Weights of a small GPT-style language model, trained from scratch on English Wikipedia: untied embeddings.
Each number is 500 + 40 x the weight over its row's rms, rounded and kept within 0 to 999. Layers, rows and columns count from 0. Numbers have three digits each. The size before them is the row's rms in percent of the matrix's.

# v: layer 3 attention value, 96x96, rms 0.204, rows 41-77, columns 0-95
# o: layer 3 attention output (transposed), 96x96, rms 0.19, rows 41-77, columns 0-95
# q: layer 3 attention query, 96x96, rms 0.127, rows 64-95, columns 0-95
# k: layer 3 attention key, 96x96, rms 0.126, rows 64-95, columns 0-95
v41 101:505507497446499454539535449524509403538505527546518495506533479437495519484504475556540448418541434487494548525522583532451498509470526517486498540542561547505528546513533555537486561475479492537534543514422511507425546501582491547499555501507451493595583557456482513504492473463530472562
o41 092:471491480551546540486410511454532521421522450494512567517462534606494496519501533402467512513428575511545451523471483502539551499555501488503502445504459458447519500473457528455535467516510539481522525462568449482562482471431484424464527515520483537453480486504500466480500498454537487396
v42 087:492475459497510493531520487448526494511599531499458554468458462516524499507437476529492515502403491455521503399462485552531568516499558527510581460519488565478569518521601466493507515478535463533466444508497492447463541497549440508507420501516465448522475487440466517551495402494490506448
o42 091:502538486532454567436418534566476480538392505529542487499510465525459547478551509542521512489555478548456503563542516478473466473428513500567446531538445454482455530530474542463499470516435491455554551499527493544506489525461518476526567451437539504481472483532565496487503597504537464562
v43 087:447516471492507567520425515558499455459487495463494509491476495502488465462516496417564559451504447552414451392433566484538522463494509431476527522476550460478463428537476575512527519510484479520567473453543439453472548485487463424533491503482475538489495562511484479499569498475512544491
o43 098:458506490471431415434589465479535507502524500561507527482484504508527509478523496558458409509446480549535511609510485550492469517425498516523462482569535479520526550545531474428479513475542525472507495581422526550550436512473512509445522498516485483515479448468569476463441504465459454483
v44 090:589555478606466561512454520509536536489525503478496486484518509553478550484583560503576498406503475489490549468540478464486430491473545544563520495563444543490509511444440534495518522545495492470557410488541502478539574507458489527499513457489491502477502468504449448472408489476461520499
o44 093:449504494460494462520467500507499544579516538539473514545471479472514442554447414548430487634524576496424458529449539473471516471502470469492475497411509471501432572520552475454489489443465561456501511535498457528451442509475504509481535485481530492536506477519527555523562519516539511551
v45 094:540525489522596537540502572533519498543547420522511522503510548477594421491478471492473538471524514442582515530475481554478454500469483509492537588540516507477483475481524565475520533438590558504467437529534431549510504585559500466499516484488486499411523504517507481530523493505548513551
o45 091:519426504566423506516492445519547531532482546428427488447452468495440571528518537517469495566512498510427535453583485498545535491517477487484484425501487475521501535522521478574494451596461458500458521464482556491452518430398526494497488496480492519584474501516496480464510479444465473476
v46 093:469534491536568525484487536556471507440554473503427484561495481436501494486565524547550494469543506473464513372563500485513519503478453475628497487532506480476457481490456423518543459516438544493502492540557480539495522518531426470522502454475545489520491491493553514557501445537482409489
o46 092:494451530491478455524507487506476513539433542459556515457489410592470513509451509534471467553490536507467496592474467489485507451463502571458494466480510522539558565474553535442483551463541526500468484457481507433480500532484600528514516540519474488484513432536493480472504566488533562621
v47 101:563513442468469476570490523522505446614473530444451528548491493507432525530521522540534482510475439496517523568491490487517505515556534502498508489441503485484438547519533503502549536534452571442456528527467529458426524499445495473546601465448487445527492530423481445444537488498577470501
o47 103:545481563570584538533429509483554581378490472528562501473523503504522431528496507504522513569510554514516507467467511480463555388471523475498519438580537527498520492478472503516474441470525492521530498532543452492531500495535515458494516525535496505522569472538489558503525483502506533614
v48 097:559441448491532467498422438428511501510466482472519505435503494481546478519509500438537555531559553479539489486453504443448555496477493488451523539472553536491382557565436456494463482522473481573555482520530424485464512552475424505466526471519468499532518475464532577535519518525484533461
o48 104:497575493568490529549528541558471526496536493487478520512584507445403529497522576556489496510521473563426536473485482512592448521521494416497458530449468469463503517456581548492557459473486553421509477524487509548540529486542540450418449493500486478476497468545507486468492460446479517525
v49 103:422585539513458432497542521493456440578390464474463470499490484489471517483618499515497533502484450533448524525459489447472469476447493551479544518543475500496542544507461453554512517489559464448476525511548501517510449480479494491557450507511436455539500476495537407519545438500526457528
o49 102:553404502457528505509475479497528578442568545497534545485476466547520474515453545489564474532532504461540465514538518490452511475552455547559492480474509527473479470516509533494473522470442556550480453471470454466458507552520575486499523477466563513424527420437529594539485574535488563526
v50 084:484515565467532570530478496528579556413588513480502470481496489501516473491545475506462543481470488516506517444507483506453441488455560515459503498508497455405448510455565453464524503577515490410450485491509443495549544545489451527491485504484555539469493572503492454561486617537496487487
o50 080:462508512494441415475494510502480469581468504509467502508453506497476523487448454489540465502532495515459464515466485527533584525496433485503527562487486558587497480579465488519445502423490444546537541496460572513511429462524572481524547496449485483543494437498502517454508352481478489502
v51 093:548505500482482432562459463492434444590497521477493596518486531450445401514499537490507468504497526514426447458510465551429477421468474575451534500447450494420558521503486504476559505528541558538449491524499467492521544531497511461457503453458491496438491472509528507504498455463485445534
o51 096:540477518497538571540477579527530609450509484492472454486494531539508565487517489561519480550531423436525595505466538402513539517513492498528477525496482495585461508507557465568439472463458481401487443491526524508474466505487519511538498550501452507522487480545492527460528512579519535533
v52 088:525581466524453512453543577464414468550543567500502474588526548481556462541504472588526476444435506517422561480426560512429541539521525565526492509512456560470498443526537500549522492462504445500461470524526529460527437520471502463506520473519490470496516495538539489533464498458471496523
o52 086:489421521460551484526509482499630553491431461532509499451482477499489518530512482405512491541556407479537432507537470484533450473476439492507574439502531432519497479489425498467451479495508560464580500511497484553527495509534491492547506456525539510470502508409501470488573527539544513514
v53 094:478539517485519468465509482534497469560484509547482543545429423529466567522522515466445451558491410557494511428473522446517381552472496550462503537550539491490436489530465432481452440471436442569524477479493581524472559523515539496541496501536512498492501497545467500501524485446539513537
o53 096:501479489461505460509545536455484501410437509455459472476581582481556479505483479492518480446459567486478441558518466533470614452476466485524543455486462533508543516495483524517535613498535604488528500494470426460545479501453474480452513492508500505474540481439492509549439525532465462505
v54 089:484454514520500516544586486473522510552474503501579543492495444450543432487488419485564502501584472482430516486501519444563496515545445480477540492550518561564481524524566443504427553533586436493522533513494526619506471548535501499502518490505547518492485520533468506466527506472561460489
o54 097:503524468471545511532466470549450470490525472483488480502488478475440570537530600466439513540482567479614536496497504591463577516409502469491502522491496467470508523439459585535558466470454516515443495469507437404463546497483498488508477477490500480509522475500522554505459495509456547426
v55 085:489535497407474470564506442474467536462437491473518494515541465501516576512539527525529426503479532455467496430513538526505443530528534442503488488488455509453432460510409528464439528464545474578573471477559495556546494555488552559470501475481471526478486520494504399515515492495407515500
o55 080:479455513517513437446563548537489496498585512537471464528502525471498445492477517460452451489505488578483447539514469443480548510465495593464490546459493508593620491496483405540533534490440543442481490470517504438496513434490448483500495576532482505469500456521494561545456486482505531529
v56 111:494492490503514587399507556449544576458532468514532471498519537455517574492429504522484555488533501536476513458474579541510443519528503498505525541519536527540428520480486492549485542503601494454490551473491468453497545527553477513405453487495503519492431473558510494564576486503472502428
o56 108:451536459482461474531533420550476429639495508468527527477533487464468454522574508462489478492495475497538521472488502501549542534464494425504444503471439483477492465502534515459484483499409500504534442525502497563575423426497497450549505465508503450524500478545472510533431551434498548458
v57 093:448480472514490517497531566538446505462541527421454533485491524391498515494519502548547478479487541565489513482516509579458402482476433460491580463485456521605474544519494512460463457583473477520439446520528531510552516484478504526509539436538536489497475476515496458454479477554556525449
o57 088:513493526514506534489501435499498512545444506513575450508500467572517496520445494474405552502503485474474456601501480478547625511508517497523465452613563465445485502480515508518510466435541542500500520416476525472473550549522481467506422528483505492496514570541496548535535512441488454533
v58 091:473581541449494496497581498507553438519510491498495549543492444507554550525515543481411518536551462539464556531467470447444524415444505471496526453445525531469537504500501505449452552599559557504563450497504523508508469475533571489500527490491566455454491516537549527509442439464514488484
o58 081:525397467493466551511469468519474543523471467465505483489500571436478389482532440475533518485485535473518457489518505542516461562506477538441489551530462501541488514549473507531524488357509441490431580497541448428521546510450481530470483474469454518457527501442467536537490551479515504494
v59 086:508476517497435589492469487514490552510504488494441534505456510413534488459498514529518467534498568453557482431489547399507534420500565466480503495502506511528445532500437582558513505489443453519525477550493516583462544446538496503493478515480461457528441486425449458520471539462570476457
o59 088:497553469472521444545459523474546459503481480528525478488507483542449494552460510469528537523576481583434524543494526525488451549432456488496434517480490504491505485488583458444521481519557539442447521474551518450523411513482515463496519461544488554421495567572563527454510414512436507514
v60 094:491519472434519439476459451525442514444518529525489487457520504452546589553530498427450569538414446486551448467532457517476497434561478549486489469571463531519538507537559492571467557479528549530445522481533496451518457446473527497496492442506532504492461527498491559460475567486496480573
o60 098:540503570579476575494461581494500464554429486446448496451486471586476476429486549559524483452548531478477540462496520465553504500461544512549500465507517486458455501514514528446513429551468464467481425510468533503474509558520504470459452488478493535486494483444562471536518488581548453421
v61 092:493517546474581454478479418448502468587552481445548462469499495515469538462465462451533477493552525441548506482534547482498524457485529474565498543470545483484480456481501446544532474466538479503522497516500523375496516468450511432520549515480492599488494513489519494559444523547559549584
o61 076:513501500513469456545543573488442484398430495513509524517495521466575446517526538528468489502453437502474524523518456469498494518523431603445490490493399526471507526533493475489510481461419505531475500508504502579526540512534515538529503433516511411552551480465473540426580479544465468476
v62 093:509475497564542537480569495506505551433477381526599494499447536481510482455457506458538477474492459489491500450501460540522510514547517438574428474511479523495483577458494450552443556544454473485490452550485438499550457500489580519512494467529517562516455527537456465551574491496502512532
o62 089:495496526438458417521429518559454461572545594490424483460524447560484543544563506536462514546475568507554506477527521484497487485482525522495547451485574469493546433527533539456527508446527543471446501435491521539443548449471438480521513519481531453465499467465527516462472494491566549478
v63 091:513510543565525505459405428504493497447532527508486541536468535386521471541518554515436551428442510497486498497543533542535538561453495468527525484471487475496465497521560486504530494475568488471494422392538515499528426493510478511501503460435466537429486470459477537544516540481548491433
o63 092:465518426429442528471587540496501491564461489446513410476501480578474552473488481515547500553508487524499514520435547507509447472528472522558488497613508495506484514517481523455433441538455542464543496542449540516582534513502443452470459530526508464511504544580512467479545492478438529479
q64 092:512532424496479501561496550483507542514491512555511578506457546496497535456503475592439487555539469439532480504522531462508501469509504530518457567542473503567447550493553406437451499506515456480482518462444527395467506447515452537477529475474553508507525580588518477534481497556487521462
k64 112:474468498488494610440431462484490520443495442524497440515483480463475474512477543553541539525430503577522513563539525483526475434476451504523490516488543497549586429481490516542480491464431477436439470495512552530485515507514515506544488440484439465498520457432403467467487461486494545569
q65 096:516469518444528468547561555480373565498522558502530445481554470445497427515535517452452513489493464446490481472512496543514515557476587506481497445557494558465514461499540510496555511515477515534471447544505452458508515490554534445539504609507487481575515443491449481525444465489461526514
k65 095:500445471525486531527493457497503433497493501533527514496541548545511567467560507558544544599506528514486528496513543486588536449512502536527457565499465488455474571463558443493494504554496469539496552388505489474428482476477546539543542511527580530498505546570494537518605487516532513494
q66 119:451480438562477526529468418552604428554529506564501553519481524553553536471481509599520483564505518522495474527510496435486516427532399503536513546516463458519497502487495491506449516560495412496505533462479533442463525485473451506483485497479505499497526559509531484485553478591551527514
k66 142:471409537496556585487465444501600504461506544552500487488496536534479513499494511542572497577475505548448517534518511484535510493473454499474490558475511509511500459465490483588452457511459465440444507424537531501479456541526544496596474473482502503516545420402506516472490450514508552555
q67 078:532510522519441459383612476508490458516497503452528555457502508548525527465445454508472574481455498460470435512492473535508502520506478559497507500538487474516510540541509460472469509443534589523577436445452510546470526564466482561485498480484511571524457598508539517535484537501460501452
k67 056:530527511542577585565525544463523571479513519484511439484534506515500484456514492452453477440510457457548547505512521546488577542595461485530480528491484516449474522559449479512474508466584484575454535517472511520542468598474498531511496561464517538535443587489516479488440517492469433489
q68 121:459458438524497544558491458477661563594556510562508554528515479507512513493493499537500497550549483551503530501523500438487497468534400508507515496516447472496545476495488469542475473533426447508472523473515517430496451517538459464551451537461526462505516496482509482500519474574571507552
k68 150:457445537486483582452534463480527522545513526541524501488479529522514487487486521545533518481469461596470557555531502526519571495473452482541511557517487488501506471528480460567455488488478469434418510459508531484504446570530551463593433476463496434456520465417521468494478466476462595562
q69 075:541471475503455492429578432549496441626438508442527493497537506544490459485445444487475495503478518398500504520503468467484451478496427493527524451580489501491509497526488514534455487530524519520472462452498519515494552552542466509541439569468501586530486540507524471529546564561522493442
k69 085:495519527540426446475515533552428567505509420495492467500458468513531509520547512473468488495535494443542508486513521558517500491546489570493473458489460440528507486548479503519559494482576554529570527521466483475486546551470476495408453575568551528557452580591473497518480539526512445452
q70 141:551508545498436499441495515599361432536475485474473465505461501553542484504484488491496506491452479492437465531486453546517454457483558453501486415546553451493512530515466512485475511507545531517524473514460503558497545479461521503465566496554480585571556574466553469487501486462501477456
k70 146:517499505453512497515502523502462556433463500484475486573473510497492524478495478444435487448516526427503477487502533493551462466488542539543522514550530467574496522500500489473506447416548555453624501507474431491530561493469431553427512507581532521524484515577573527492469472531567450456
q71 144:523528444444518445495544487579387509515463525422457467543542531445482464547520512442490507512453526465477499525471530465564504493452544521561532461523549528495437505485537496439515422484536522423548499514530468527534566469456516551433530477544463511495435478561528521544499513508531500425
k71 144:494427439483546552479531512502536583505467524432517482527554462481538454496530525508540467474490462508485524491518529466511567477530471531525501502516465499546482458505460479578434479461494441480444450422453571492529471525539576492553443465498477482423529483479555580575536558586490487501
q72 094:580465505537531481536443534506490471519544430552519448517490470497526486456487578519531507545469466508419537421487440546478487497604523517418490485527491544516486500498474457590483406548473490530482430505498473537511546514491476526509533512511459551493551545427524471480466434540432525509
k72 080:490522415510502453499553530563391404543425535526513500453502523426520506580448534494458524477526537540515435492464442494488469512498538442489487499538476446479470522482491478434517514525514518495481410426588486503484554497546527516540550483475490493465516523526483506532459545497545500585
q73 121:515533490519363488521573488539492660513503451402520518525528509491536480517481526403460445498522441506441524517518511524467498545455525481499476459528514506467473467525486474456522515458483534547413425479491518538427463492491491467502473477483501518518511450485493464492462476554502455512
k73 112:462551479488496516505508434490499434595522496542465528523452495472412505530510529509498520453491459487548446437490483589507456606517525542511494523481506466548519510473422547564539507459468486561509504531471429468511486547499503509464435508487534507470516595455562495473453492481425432458
q74 116:507549532516486474447535464509520516441542505450457474516454565485536487539556563462541525469445490523583547482528527494539459561517480577552502457491455542559464518540546492518509577416499522585521541507504455467551540528462466556462472466481503429425510525420485487544447473515496534485
k74 094:440501476421535437487481524429453489456526507494439551492530498484546432530540542494471520501456509520542502537480545493461520529489590486489543474462462523512560510513473536505532565526465564415540495441504501426462554551508458540492530505479604539419497526537443515477465519427510531458
q75 103:459535505462512548473575481480580521550518530445497529532480495507480504487456513491592519420502481466445481515464527567472480534537530430421512528562502491530469546495476547536433492571520494601548551527447507515490486486513524461457436581476489517548553540543477533488539477476420505484
k75 104:456571444437559485539480561506484435473462521458561559513561416496485507474547454465505433490483483612536485467491440491497498522435513365526483443510487494464414517420527530540504534489529479532524479531442511523494541477523524506489496444494493479494451502477556502450485484492499491514
q76 083:531503532463507503524429628513433510451485517571497449506551524442453541452509554501532472504495478566490478506486473472512421437553461464495548609477506499563505463460494415438552527488491499522483525453523556470531465515522555502435458527501453464531457473475458518484477552485474504523
k76 090:501441483465506436513510487549444456521512528497498468434549523517505508506545520491559443455481521499547523524516535426432511424559443423543451404434541515462563478461506473450498446577508517440509549487495502490521449472493476458575596482506489514496481550513423469507533543508518496501
q77 100:536490542452503462478531567528419544445525502502504431476457515543542477424539482528575457549492512512497482525450498508472504507529500482490475415545474561544519479477489476464535579471545558527493557382438554495437508555517484551538542462511484525509416523523457575501462509484493520485
k77 104:470538570500538513499512403486404475538486507498471443464507497437498486566579451528517547539509449414480452552512452558520431560534473547536468460447518461509525499507549535534482544503502461546539530484461483505522524517534507484461483541443578553533511551559507477462488549433493517546
q78 110:441447479447523459533456464553508470591517495531512515492504522478554490496530574449475477501606467555423487528468496493502469501512459526436541518471547463518514526509549468485485533545474557449512414518498445438496480478515625480492481525500474531505482447532474558585495510429468471514
k78 083:499535446508451475528443526467502611511571472444497477428402550509477521463494501452523517558511462503472514534526578528540479511459461469491536444552494498515490528540524482495480529558478493492444571504428476513550528496521451580556466463516533519482466496524529508464508516587445564578
q79 099:532537539573471535514539495534405460462497532501575521537523472544474536560503524473505551500531477472541549488455484529489487490498479517462493525450514466499531497462474481512565518526540586491497394456509475422558588521506463467473452481491507544459487475563425485545500521408486421544
k79 088:453550512550456463544503538413463474512531486488506473495486478493541523483506482608496499520403538414459458468516437503404482527565498520488472488497500471534561487450506535511495548577490501596572533536518462446504541547438505528492468478552452540495533505528516485485499517550443461549
q80 088:534521553508401578517460531557557539568552533493480505491492499464456492521481531473547536502437503539503540519511451481468421542453434390603514517554468528501499496526515514470515538518485475504506538545535488490475448431532434573478481435552517481507513535558525517560464477490495528464
k80 088:474475486511489498494492540493464483504479441614417475550470487566513507485531458519578487516563513449493476527481616504501458483498530530489480501501494412561424497473489509537511514533451510428525510445471502445441446507438528517515527564496548462492484434490459561554556478453556478523
q81 109:482512491562485507559568465557497468549476463412552459512445486492462511479492521529516544453476550423484482543488449568576477545437513444523443481514460441498444514524489515527458460532519480548486420463466513508383490503510449492491463533500485524550459540495569491462447519467434531475
k81 097:477523520440529428470479479463471485520435500486554551519510455475461570454534443546537557515534507517476430512461511495514544523472456502485493467454500422531521562519521463521503482441517512506519475452493485451416505517523505548523520559491473611586459562536593462459496444496437537525
q82 101:476523445509414546491505527423543513542590497557493408448521515554512490519476578483541538457460576439554543481484527473509508500450503536458483537538512507523441563498507463503518521430533515596466479491532482525546553505527458497428524482560477506500469500486459456503417464501485469446
k82 088:425477458528592461527424511466526569511525483440462557541496520574500507519501560437495512568479490533498531545489497499444507463450470549478503518493490512477568524463507501541557510489471539448473509447554477452528569512497535557476499491515570480469500485485513506580415529546553473394
q83 106:462478524550517487476518461443511502454505497510499438450498493512497476470460435464497510484585529429524462450480445443502467506535531514475517596463531557513571490459478496513537535515521555597487479533526508371539512482519471525508479526508481577535497502402429481518533569483528486442
k83 085:455462461564526455472485493515421525461417485489553534454524441509509509487487493496461509462442532432477522497497449526455523481488482479583530507489536528496585521517395487531499583518528514501537533583533540453448455544440466560532449546448483498501507519502499557526473577537549460463
q84 093:467453467487431534473495548532558467560523531496464462513565486543528505444517469465565476460484626549551460531562451490528506533526497544450534474515445543595437494549487521505494444572562520448533509447525475508520471506523546482441490491545503483461463575516494483521546438477530499501
k84 087:461510474495474505539486480513531570447488491485381454505433591487549517442492464483550462512564475534480422478456547439515497584479447566499534529493511567551530543484458465505474459552434514501521509482494513464515539521590482537533449529525501545521497476460421461492509487481564491528
q85 094:443460492563585479565526460485486533426531443536522519549489451532473532517499479511460566537507546466488453557504478483461488496491507479475471527530421423410557525529497555445503487494544543539488519498491542503449524509421504570491474512538488544599523537500413491477522528446549543514
k85 082:531522531515553535548490443416451522442449484476552547471512444494488548502450409518470540567456501531533500459503554551429536502462535518515484544434539432503499525502568562566488544537566451515486436511494500547489466421462538560502463559524439520507493480488470531500517478536455496523
q86 096:511448532510502547467442493506547399486506479587534478455483526522555527511424565502525425507500407444538574507482526523474488490520485529471536431572536512429509498496516450497475486519473482534485470482509476490484511543577428532489529534505508599508482538493513431459458502557503415482
k86 081:510445495492500552538421549500540483412421448460530453483411501564554535556479424559550456475483418460488479487553484491493461484482472509484514484546495473552483488488520464496474521498562530524478464513531555541437564541440560510501486545527482450507451535484509518493500568571483536558
q87 094:527415514470514515457519496483544471411532472457540448486502574473503495473482525494559481565514506450512489439447557455502468473475487636512535521394493485545566471517533462525432548488517526555515588535513505433414534492498471524486528505539488537505490511499496489548504489524561506473
k87 083:514479459538540558503442479531448513423530448496491533527487506494431515522528522522539452475479542493484495481501453486531441507575485528470500519493549519555461471635423497512511470565425513450508514491575552481489494494550462591516430438513545446554488486570464487512532523464536524481
q88 106:518500517477535451452609487517485450578506550439452472502486571490488471485464552513490474413524504459537463489541477485451475559557474532421501627465535503485476524469440499520498537519466464543583504564558495478561447480499496440468484422477493506452502483509529469464508495487489531502
k88 086:518442520458527399477509605489602501463537527473531496544559489519476534484465474478508460420468552525558433523506479429491575399501422529554561481460512586481534497474525521458501474466502531523472471477503511478562526519474462507517501525456440488503487442482509494447494502512480460522
q89 088:560598577480452421516486481479541497546501538549497579461549435545487496409490513490501487441483540485490518468436537469489448544552509604493524524530529574531498539576418496452489456505463540456465525446480565479509487465535523502497514482517517492488455447437497541504509524510502470502
k89 104:455461501447466454430563497558553404538451477453545516492517543489556490546490446508492479502522425489501461519522514490518567486476423543504535476482511563502567450433531500488493508455538434467582508584438463486535494524526443505458500503483486533412427487477478467475504500552518549507
q90 081:480463505469408500492486475540544571450530505572470476528544540419525514550536554504444569458524524434469504414507554539532507470462483566541497587503472510458462509485524479510484591498532475501496487476500526519483491546502566539502555511569543486538491453569475499461521513534507602511
k90 091:481516498570528484517446454466492510530508462454542476471510529462436440532438584474477478473506463512503475489487496466470447511538601487519496482516506550504432523510534446535569465554446468515477563468540463462541501429497627537589474473508550506454522458510508499479492519530495557421
q91 114:537554422525552492549515460551533467553533519453525550528521559538518530541543602481456468547445490455474513530454497445479472490552473534482484454509514562415504449443525492462555399548457495457504493503548483475477564537451447448436491501511446452513537494460486475511484470497523552508
k91 089:418531548455464494590542436528556439557513544573438477498511540450511512481428535497474537466515578494531425557518451470464503445444471464495525483477500495539519486483509550500513473522524555503529515454561478512583528497504423549508520415504483509484488459490466507499533423494552456536
q92 102:503497472519537498588442532506496553376521430495510449522519498459573483458561479436490506510488551470501555452529529450571465462520500417451521436581473418490524518482455451497500479546524458537511474471508515497451490473455453483471475539561506532466452472475497477516511518497526480410
k92 078:454517459505510475454520570531395521484574501487511448437453463540498404427493473536558486466506481496452473500503518474482538423480521461496526518538523439596489505536443458501463495519509452449544527567457507528479435478510484485558490470523478514490495495531427460392531525480543526479
q93 093:414469501507477468518459466405471571433484444555470530469522532448536526477459464569461494510498489524465486598511457480514547414532518527427550522449507516477517515463562514442495449570564562483516449531525491476498523560568507534476469505483514501511462480470462497502547526488455570458
k93 090:467484462512467479501488552517407565518500534480522473481448524543639532453480547444492488549533467533465571522524523552511466485528517462492484471482520499464490514465458466605539478588561558471476520481523557528470473470481446513505510519470492459450496531469477503481530596541586514495
q94 096:476508588532526558460488540543485450514573488552463466448502517500541549477463425519493449557474471428478427437443497500513494526472426460438474482524504517385468501460541500547487492543432494496524415437474484430438476483488516542425504508507461508475522504509516545509519450495526519526
k94 082:507532514411478492470494497438453451516498523498463501494462474509488477462482404448420504538488514498450607519427559480497401492481516483495466471541484499575470527445535498505496544473415574475436498486536527520446466532495491584530534557520498441494494485451468505462440502552542485498
q95 097:479436539475505467496457506406548503455501512496498476493482537494487440523496480481505475507551519512542471541565531519567533491509414501498561485507504507546488561527473456546499583498560479576483517447522531567533610537448574476511551513489425542464532512494580534549537512524475517426
k95 088:573523503522539528474549470485553530510545471553491512476402474514513494492468531502558512515479490497389457528476484501503424461557480462465480454439518495527515539533521456496476472482364481483544570530418501508511468457449516496557458499484524528536600576489516461496469484475507546493
v64 072:516536486502556534519521520536606531463509497506508437452475520529513543561545547459438483476524557444511465423458575542569480497562485475493506500502472499451525599504493529515478529462483564457451516442475494545551574520563463434535517469564505566469478489469436537487533487467500532487
o64 064:414507421562457491451490432481495523459525539497561542528520478454496465528502538553541539443398514554486490544526457452474508495509531474577473497574491515440456476526554574455567444500551521503564510557471531515498484559510462510476514471438499490504465450546502551507565489464455501506
v65 077:534487510472485491536419477492539591532515545428470472430481513491433571528499579497520511483428495570472539475453491525503533526510456516459510445539522560497485508572491511428534480572485591539496493484417520518490504453430470502551529506469515474480574464556461549492452489528517493548
o65 080:552447476517445552517465552482520462537482504556474531459462493484501500504504529546527476484488517392475485487508424460482450471504540446541507508552486464464517437487461532537438531547510477474550511511512532475479540522552420526474469492578547547509483509457566460396625541535478513474
v66 092:466539510487558527535522465533526441542465418444522532541397564523485448495472549478462556492474395491548509493520552559509503531513593488439465550559489542431470469495439479452532506463490453507511504543558515486542475480494460466444482582517534482517488563483525480557526494498504527520
o66 088:441531465491467437500520500545482399616491526568456513472499545519497550487475482471466422437487557518497433463453460441509524508493462476501429596475531461514539472463500513412495511531500533503562425491486492479541448475463486528520451501515501537494491490505586533497435514445476504503
v67 078:505491457607507507507512533557409520455491476473498494434422532506404553560582453526508581528485459467532477534526404491569546477516510519515516489493492471471471470478468512517508521579477434485561457530490541531551499483494523493496445480476510534450516595550448511478522493492465478504
o67 066:435548545442542577525523562468573427489478488505445496520525560488542504517508471504524480465516514500473515522482490547443605490462468461491511505436511490515469468462483495445451456529585464475553484512561447484489471586439478519511533487460516476514499467534441450516544510387550470467
v68 080:424436502517495552527530493504591470542447500484451455446589477546553453502444463460503522486490480584448388484529501495524552513498488468503523525476581483565489517478463529540488474484489438520512421509483496502543465561562518528549530455573475562557481536499543556499498500494482504501
o68 077:473534448449525489496545462510440590423496469417505521471515473460500537474524473490455477485518523479455515468508451540536525555477471481502487510566471565487480492496539499521487536424512544474469477443437525495428522587536488512504401506480501481489436494556492548541483511557373455470
v69 090:511480489546528481465499496522489559594528486500558454415483459558486545506556515449580497556532488604469570503444488411457503517502549483549500462501510488469518509516475480474458458441538533555482527523470459565500505494469527521475580450517499439460499561417545496477540521479472539460
o69 084:574440469485507434472504471541461495519566518455475555477497516561464466485523513466492543547416454466520573529594493492402465448474510497574509485489506525412526467498467486505505606511526431563457511527541485532505523540438480489558495512540500528542459446488540486452481524531530488482
v70 087:445526553433487454438455459546469475474446571501510508522478551493501523483496573494506445464451404541544466492522433515462530403491481498523501462528491425488492507538531476470559574495475442542515429506497490440585449485566461494495551473472483497474476523486453476543484496517446510430
o70 087:501535474494436534523502494493558499551444486403439480528429464534580521502531496447533467452549519553416461479532520486490475497497508559532512510583499494543465479495458482489581508576474504525527564449514496458507539501459515441471481519517464501524518499473561447550469435509573417563
v71 091:468501505504458529557518497468420520572439496456535524538493530505518525541473492558490479507425473496544453521486570508503456507443477479490539485515492513549495505454494472455561483555543515429449532552457606503493428444539426467558494527472570538537537483490516466537501497496409483408
o71 087:483420477450479485526511527498545473576530533500497498533494491547522531485522546457466500547532509435456454471512488506490510433569524558421522556590590519465494539497416456577479467489467511465532447474479434437523462543489434476464499505455466489452509510488480578501520445496490470577
v72 086:442506478483417484574517522520427484468509441515515512524596484457526474479453520473561445519426533510534488500536510514475504559416520504443506463536510504520510436580530538505494498489540404429438502432463504517556552516559511409522490537467504476527491484475535454544549530518526519475
o72 080:483504503509431451464488502434537484466524499473428474524494490474532447471477481515456510460532548508504522472513612538499496501550502573460482600498495471494525509459464457573552537527478490628443415470541464535529461463446544490417468448501482557488503534464489504490526451540508531512
v73 074:498484578446474511527527485577464523479501501463443482527437572521533479432588486492460558564509517506466520516460470482427445471563508572473490484471526573533479500487532529461560564518468460498430483500462511492511457465540545485517518518519514536536605499447493421482441496539454459526
o73 074:520527470579529494503544455466440499526446484552515518565547575535507484514443499470523487475498503492448514484513500423471467493580445396390486534544465507489458554547453489520482430523500509503540490477487466537480548503483450517448473519545516464583468585491479537496539513504592489502
v74 083:509495528541583437489482517512510438530551500486483537524512436538520473459461492470536437576466478493466505413423520477526504554493481531422419541536452516530487515508474374523554543480448482455532531486476466474453538418525475505461543463527514547566542500543483434519473483510491494502
o74 087:522474476508461455536516461531433448499520539482395566582530476448534516518498507522445506504515543498450470550452437537472449441487516586467530470454507453456533521470510554417478501500496576459424467465457529453489520472428515526461523482498450500504482491490464490541494470528551557584
v75 079:452452530431500495486498508475503520520497529560571542569455493451441597477455485501486494511558529472529495482512536420433482557533504528505469480550515432467542535414535500497461545508539510522548483461509533539465544509522506549491536490516533440423552526600525487427434524550517522528
o75 079:556484543505513490451532520569493574469533487547497486546429523452486469518560580510599530526518526545514514594498511510532494501511427488524510572477468527531510452591495517510498549464464504440449549476525501437531506503498546500444583516503538494445463467418548531538527547483491540460
v76 080:416450508527547460549486428479533569497550568476477517524459482505496498558511462444476494447604482474560513530506482513443542524495486535493556468428559515491611489467488562506461468441515511510440533477458464525473492492496510501483506487533475546471488473558584522475530449525473487594
o76 080:584529509491528568457510561473474538488491527467534411434538494517452450491506490523478538459526551442559484472536463537540479515569529495503519468477482508517446472551517561533478477538554521583522581530556480506454510445530500564544497443472518506460455467465468592542538572487490490443
v77 094:487515476519568457498573545436457561498550466535473504537514565477545474496444506548531493523571444450457561508459551511490505490543489520425490495527496504576419545481509437445481458482598459481472569496462509522571464530578465483454490573490481535535497494525463485522483481550484555496
o77 088:461520458496545543492445473545498432522466560475569499550464485454522557535519533476443525548518560495529465542457555514538496500508533467473495571473557510406463550458524501534526507493453482486495460548497391495503524466464504517424536553487506481499573575526503518520521511432494610508